config.yaml
num_attention_heads: 2
intermediate_size: 256
init_std_qkv: 0.0221
init_std_o: 0.00553
batch_tokens: [8192, 16384]
train_tokens: 86130000
Each number is 128 + 24 x the weight over its row's rms, rounded and kept within 0 to 255. Layers, rows and columns count from 0. The size above them is the row's rms in percent of the matrix's.

# layer 2 MLP up, 256x64, rms 0.243, rows 78-102, columns 0-63
size [100  94 102 106 106 100 103  97 103 105 114 108 113  89  97  99  94  86  95 107 131 104 103  95 105]
[[144 145 110 143 132 115 103 126 113 136 118 184  96 171 154 107 136 102 106 147 164 142  87  73 113 159 107 141 166 177 129 150 104  99 109 159 119 117 128  89 130 160 157 130 105  97 158 137 138 112 173 125 103 135 137 125 106 145 125 137 114 112 148 124]
 [120 139 147 131 152 121 144  94 101 134 146 129 122  96 126 137 173 128 134 107 162  83 137 128 161 138 127 129 139 143 147 102 143 166 105 116 132  90 136 126 113 135 170 151 108 143 101 108 183  59  82 105 130 106 119 121 120 141 128  88 151  91 118 147]
 [ 87 133 114 124 167 146 101  93 165 115 157 135 139  94 106 117 130 147  93 143  83 128 117  61 124 158  98 159 142  71 121 140 139 106 151 105 109 150 119 117 118 137 140  80 119 123 125 123 130 134 137 134 183 160 122 127 132 135 142 112 142 120 106 158]
 [112 145 130 154 136 106 143 105 122 109 133 123 118 114 126 131 156 179 149  85  86 109 107 115 128 172 125 119 107 114 157 154 139 124 120 107 105  93  82 106 130  73 168 109 138  92 163 158 105 117 156 101 139 160 122 113 140  83 114 115 134 138  95 115]
 [119  92 143 114 142 143  95 106 122  95 117 112 138 119  73 128 115 105 129 111  87 154 100  97 145 133 150 204 110 138 153 113 119 118 165  93 159 136 139 150 114  92 106 116 162 110 135 114 117 109 155 133 111 100 117 115 134 104 123  87 107  97 156 133]
 [137  98 133 131 147 155 109 128 137 154 133 108 138 155 150 143  93 171 104 139 141 132 101 122 104 110 155 130  71  94 138 172 148 113 107 121 130 122 142 143 105 144 114 127 129 118 170 157 116 122 150 178 129  90 113 112 168 132 154 106 105 155  80 174]
 [104 111  89 103 133 116 151  81 125  92 123 169 108 147 100 157 107 127 104 104 121 100 122 128 100 164 108 120 132 138 124 127 172  92 139 114 101 138 123  85 166 143 134 107 121 120  79 130 112 134 116 114  69 130  92 127 113 102 114 123 163 147  92 111]
 [ 95  85 136 100 163  57 126  74 141 116 136 142 121 107 162 126 144 128 141 164 120 106 118 109 155  83 145 142  95 148 121 102  95 142 141 132 128 137 122  94  99 129 109  98  92 100 150 107 133 121 160  88 106 126 138 119 130 139 115 123 142 115 105  99]
 [138 126 101 106 126 130 139 117  91  97 122 158 126 121 108 119 132 154  97 187 111  99 125 134 141 116 153 128 128 160 161 101 161 156 150 115 163 143 103 138 132 136 111 153 127 106 136 112 135 102  94 110  92 135 124 112 118 119 101 103 112 130 179 209]
 [103 112 140 154 132  90 134 131 125 129 143 110 109 122 117 137 143 137 133 120 104 139 125 130 154 138 187 161 120 132 203 157 138 115 167  84 151 118 168 160 130 101 116 120 133 103 130 114 123  95 130 142  73  73 130 108 118 130 102 140 136 118 102  96]
 [141 112  97 114 150 137 142 103 144  89 155 141  98 165 147 125 153 134 110 156 141 166 135 106 113 152 100 137 115 149  69 151  95 100 154 108  99 103 126 117 154 182 136 146 122 133 119 114 105  58 106 134 166 126 122 141 118 129 132 110 124 145 157 149]
 [114 179  91 127 121 156 157  88 149  99 134 188 137 165 109 148 129 107 118  67 132 137  94 128 121 124  92 145 126 100 104 150 160 130  98 114 127 157 121 113 119 126 117 137 121 161 124 123 146 142 138 129  98 111 130 150 117  94 142 114 158 164 101 169]
 [150  98 104  83 128 110 150 131 104 148 152 140 160 139 147 116 120  92 137 171 167 140 100 131 147 123 133 102 127 146 106 124  60 161 135 178 107 139 133  87 157 172 145 136 127 127 119 108 130 143 113  85 106  96 129 133 139  80 117 113 117 138 134 138]
 [ 92 120 174 163 114 100 157 155 146 154 117 131 123 117 109 117 125 115 124 137  89 128 126 127 149  99  94 153  91 126 116  77 141 121 130 136 157 119 118 107 110 146 162 154 108 145 142 166 117 135  65 136 101 154 132 117 128 128  96  81  88 136 167 129]
 [154  96 139 135 158  98 100 148 133  94 132 110 163 110 138 161 146 120 163 156 135 179 128 111 158 135 155  98 135 110  95 131 123 131 120 151 146  95  91 102 176  96 109 156 119  97 173 137 127  97  93 109 150 107 110  95 126 116 130  99 127 153 132 143]
 [131 168 117 169  85 123 120 110  86 161 158 159 126 140  85 129 135 132 110 110 134 129 136 132 129 122  92 143 110 158 101 136 137 121 115 125 122 101 162 162 110 135 149  92 169 175 108 138 103 109  95 137 123 141  81  86  99 156 115 146 136 163 145 116]
 [118 137  74 141  96 131 100 104 121 125 115 139  99 121 107 140  98 154 138 129 155 143 158  98 143 136 151 114 108 162 141 104 138 162 155 125 185 119 140 123  97 104 143 129 119  90 100 164 136 101 106 153 125 115 150 136 156 133 121  70 135 120  67 132]
 [145 100 141 119 112 132 137 101 107 108 125 111 137 143 107 100 136 153 135 103 148 116 123  94 123 127 134 107 112 140  91 161 136 144 128 139  79 162 121 156 147 131 165  91 148  81 132 146 149  98 123  67 169 134 153 121  91 120 122 137  96  70 122  95]
 [146 105 143 137 128 153 110 132 135 101  65 159 116 152 129 129 109 142 118 104 102 172 119 116 107 131 158 166  75  99 124 145 134 136 126 149 144 135 121 136 131 100 131 112 177  78 127 115  84 142 133 153 128 114 143  95 163  75 139 156 126 135 136  97]
 [117 106 133 114 116 125 158 110 147 137 134  93 101 145  46 176 140 126 123 134 109 136 159 131 150 143 144 144 115 108 114 134 126 137 153 115 128 119 152 158 120 121 149 103 129 121  95 186 115 130 142 149 154 159 196 117  81 128 142 116 101 137 112 111]
 [ 98 135  83 114 104 132  87 133 137 104 129 114  89 132 111 130 107 124 144 102 122 126 109 153 141 133 138 102  99 110 106 152 114 101 143  95  66 150 105  86 113 168 126 101 164 144 119 143 138 134  99 111  80 135  97  94 115 104 145 109 120 122  83 107]
 [102  97  91 133 160 120 118 119 145 138 134 133 138 136 148 128 144 151 145 139 115 143  77 100 127 119 134 156 144 148 153 135 141 114 117 102 100 106 138  98  94  87 129  88 131 105 137 135 132  53 127 175 169 106 156 142 116 127 158 113 164  87 115 110]
 [141 148  83 145 118 114 121 140 107 122  95 165  67 142 131 125 140 124 174 171 137 108 104 101 127  88 135 123 124 147  79 103  97 123 157 158 100  96 160 112  80  96 132 129 107 138 104 110 112 103 109 108 112 134  84 141 114 126 144 131 117 106 117 130]
 [164  69 136 171 133 103 149 134 119 148 128 113 127 137 107 133 164 142 113  93 168  94 144 138 124 136 104  99 181 116 132 128 145 154 117  94 165 138 113 102 113 188 109 126 154 112 140 129 106 142 103 133 114 108 114  95 151 138 112 133 177 150 108 133]
 [126 119 139  92 138 127 116 140 115  86 138 137  66 105 140 166 144 126 110 131 148 112 135  82 136 138 108 151 153 114 134 137 143  76 114 104 135 138  92 100 128 100 140 122 130 107 126 144 110 156 172  91 155 170 106 113 119 139  76  96 142 146  89 114]]
# layer 2 MLP down (transposed), 256x64, rms 0.227, rows 78-101, columns 0-63
size [102  88 104 105 100  92 109  96 113 105 104 106 112 104 104  91 101  94  89  95 105  87  98  95]
[[174  93 138 154 110 109 112 160 135  76 130 101 152 137 148 130 125 108 155 150 116 124 149 116 165  97 102 151  79 109 116 131 127 154 113 139 125 133 160 123 161 176 117  96 149 118 131 171 107 104 142 174  94 126 135  86 129 136 143 110 120 101 124 101]
 [121 145  87 145 124 130 106 139 151 114 111 159 138 137 160  60  93 108 129  91 142 152 156 144  96 120 103 139 106 155 122 109  73 119 115 111 123 119 128 105 102 161 118 115 157 149 113 104 179 129 131 142 105 113  91 111 112 147 111 140  75 118 123 144]
 [124 121 144 146  86 146 100 112 130 117  90 141 150 126  84 110 106 158 120 128  84  67 151 132 147 172 131 137 121 184 120 142 133 113 110 132 102 115 126 158 120 135 178 133 137 118 146 146 160  93 160 119 123 117 126 135 110 193 120 144 122 113 135 103]
 [108 102 149 130 119 128 105  79 127 128 150 158 126 110 127 154  81 126 140 110 127  65 143 147 150 116  99 123 187 153 117  96 131 148  92 131 154 150 155 128 138 135 138 118 117 124  97 103  94 124 130 119 126 160  71 120 112 112 123 113 170 132  83 128]
 [167 156 119 155 129 143 118 170  76 101 145 123 132 123 175 120 157 116 142 114 121 117 118 114 130 131 119 143 105 108  93 177 158 138 103 114 128 152  99 130 109 140 169 142 111 119 114 154 160 165 110 116 122  61 112 128  82 136 120 113 121 108 108  95]
 [140 108 102 116 122 109 118 165 120 148 175 104 155 102 135 137 118 136 113 114 192 114 124 148 177 104 113 120 149 117 136 133 107 118 125 114 123 134 174 112 151 153 151  91 142 135 143 150 154 146 140  91 143 144 113 121 130 137 148 142 130 134  90 212]
 [118 128 139  95 106 125 140 117 111  95 132 132 116  52 137 135 137 143 156 121 126 146 109 103 179 107 151 164 116  83 124 114  92 128 132  84 142 119 155 110  98 108 138 116 120 152 162 146 136 130 143  78 142 106 143 131 111 143 106  72  94 112 128 114]
 [125 162 111 137 200 115 144 119 154 125 127 130  94 135  97 111 158 109 135 102 149 153 105 115 136 163 131 129 166 153 132 153 147 122 103 140 167 144 122 124 123 153 109 189 143 111 130 155 128 137 117 151 132 114 167  68  74 136 112 128 132 129 138 112]
 [150 114 130 103 140 124  70 140 139 159 116 176 132 153 111 133 154 159 104 103 122 108 142 142 135 135 114 129  76 140 153 153 125 143 119  92 138 130 138 142 101 164 110  66  94 134 127 128 134  88 131 107  96 142 154 123 156 138 108 158 150 102 133 178]
 [108 136 126 150 127 110  95 111 102 121 156 160  96 101 104 166  91 158 146  89 123 143  97 102 114 135 129 139 149 169  84 146 101 129 174 137 159 121  92 150 101  98 135 146 128 118 157 147 141 131 144 153 137  94 145 161  93 119 131 177 113 117 146 115]
 [168 119 126 179 155  85 107 155 126 143 124 152 102 139 128 136 111 158 151 111 148 139 139 128 117 160 100 158 115 156 107  92 152 103 105 135 180 123 133  99  73 120  94 119 125 127  87 166 115  90 148 105 142 173 121 128 113 115 109 127 112 129 112 128]
 [107 108 147 141 126 114 109 142 130 144 111 124 133 100 156 128 148 152 128 137 164 137 158 119 123 141 131  98 138 113 195  72 165 141 129 152 153 146 131 107 126 193 173 133 114 126 168 110 105 100 126 140 137 147 163 155 117 144 151 129 145 119 101  79]
 [109 120 130 166 113 140 140 103 116  91  75 108 134 101 110 192 133 143 119 173 141 141 156 151 143 122  89 138 104 120 132 140 136 145  80 135 147 111 170 121 172 118 127 137 151  77 133 147 157 135 105 118 148 124  77 136 164 118 138 119 130 135 117 113]
 [179 120 142 101 142 120 163 119 108 140 129 141 124 157 114 111 136  86 160 145 154 144 137 134 149 150  53 159 122 110 109 132 106 129 152 114 141 143 126 112 103 161 122 117 112  95 117  84 154 155 138 157 117 112 193 139 106  98 104 126 146 127 107 133]
 [112 113 140 172 128  82  83 137 121 175 120 113 105 105 114 165 140  85 148 129 139 135 113 139 156 111 125 151 118 158 101 127 125 138  83 148 134  89 126 128  85 110 120 172 151 145 122 173 128  79 112 143  94 124 132 122 136 128 139 105 123 129 112  78]
 [193  83 142 117 147  84 129 160 112  88 121 144 120 125 134 167  98 161  96 158 106 148 120 130 126 105 127 140 140  48 140 117 110 145 147 119 122 154 153 143 130 106 160 119 115 117 164 130 146 126 111 158 116 139 114 132 121 118 150 166 143 108 108 124]
 [105 151 100 135 110 142 124 141 100 115  85 169 115 123 105  82 116 116 142 127 130 165 128 101 144  91 126 122 103 110 143 137 148 124 108 166 105 164 149  84 110 140 107 113 102 146 103  97  80 139 133 120 169 138 136 158 144 148 123 107 165 155 164 166]
 [113 138 118 109 110 134 107 155 143 132 150 110 149 123 119 130  96 129 169 166 134 148  81 159 121  88 110 117 152 104 165 104 136  99 129 144 135 151 150 149 111 103 131 121 168 112 131  74 125 107 111 126 135 117 130 160 119  88 130 137 167 194  92 102]
 [127  85 105 117  48 141 102 160 138 133 125 133 120 162 141 112 118 150 100 117 149 115 155 120 115 153 157 126 124 120 150  82 104 100 105  76 126 129 168 109  99 120 145 108 112 129 117 117 165 129 158 121 138 119 112 103 142 143 107 121 132 136  87  81]
 [152 131 150 107  87 146 130 153 139 123 109 106 162 146 117 142 154 111 212 100 135 133 127 131 129 128  77 132 146 121 116 120 128 148 126 152 114 121 178 100 147 173 114 172 129  92 136 138 121  95 147 117 133 128 135 127 108 145 145  94  79 145 141 101]
 [104 154 140 117 106 156 136 122 125  92 139 108 127 157 175 137 121 141 176 105 137 120 127 165 171 143 122 112 112 124  96 152 115 133 151 125  57 144 137 113 127 171  96 126 138 139 131 143 118 109 109 118  71 149 123 137 143 125 184 152 139 125 107  91]
 [113 125 135 149 132 103  99 120 114 128 129 132 125 143 137 179 108 177 107 136 121 141 120 145  72  90 106 103  88 114 156 138 130 113 162 136 102 140 137 112 100 166 130 117  87  94 164 135  97 166 123 164 167 142 159 103 125 103 147 167 134 120 109 134]
 [144  59 155 141 135 114 134 136 172 144 146 140 143 120 125 127 157 140 138 122 167 136 174 105 127 177 181 148 133  91 153 127  99 126 152 125 116 169 156 100 101 108 141 131 125 154 144 124 111 117 106 141 122 133 159 124 140 140 159 120 182  97 116 140]
 [108 125 134 119  71 162 126 111 132 141  67 141 134 154 154 102 146  97 118 125 115 164 124 142 139 162 155 125  87 124 155 149  96 149 169 154 116 107 132 157 155 131 102  97  92 162 159 150 119 136 151 154 110 105 127 110 159 140 144 128 118 128 160  98]]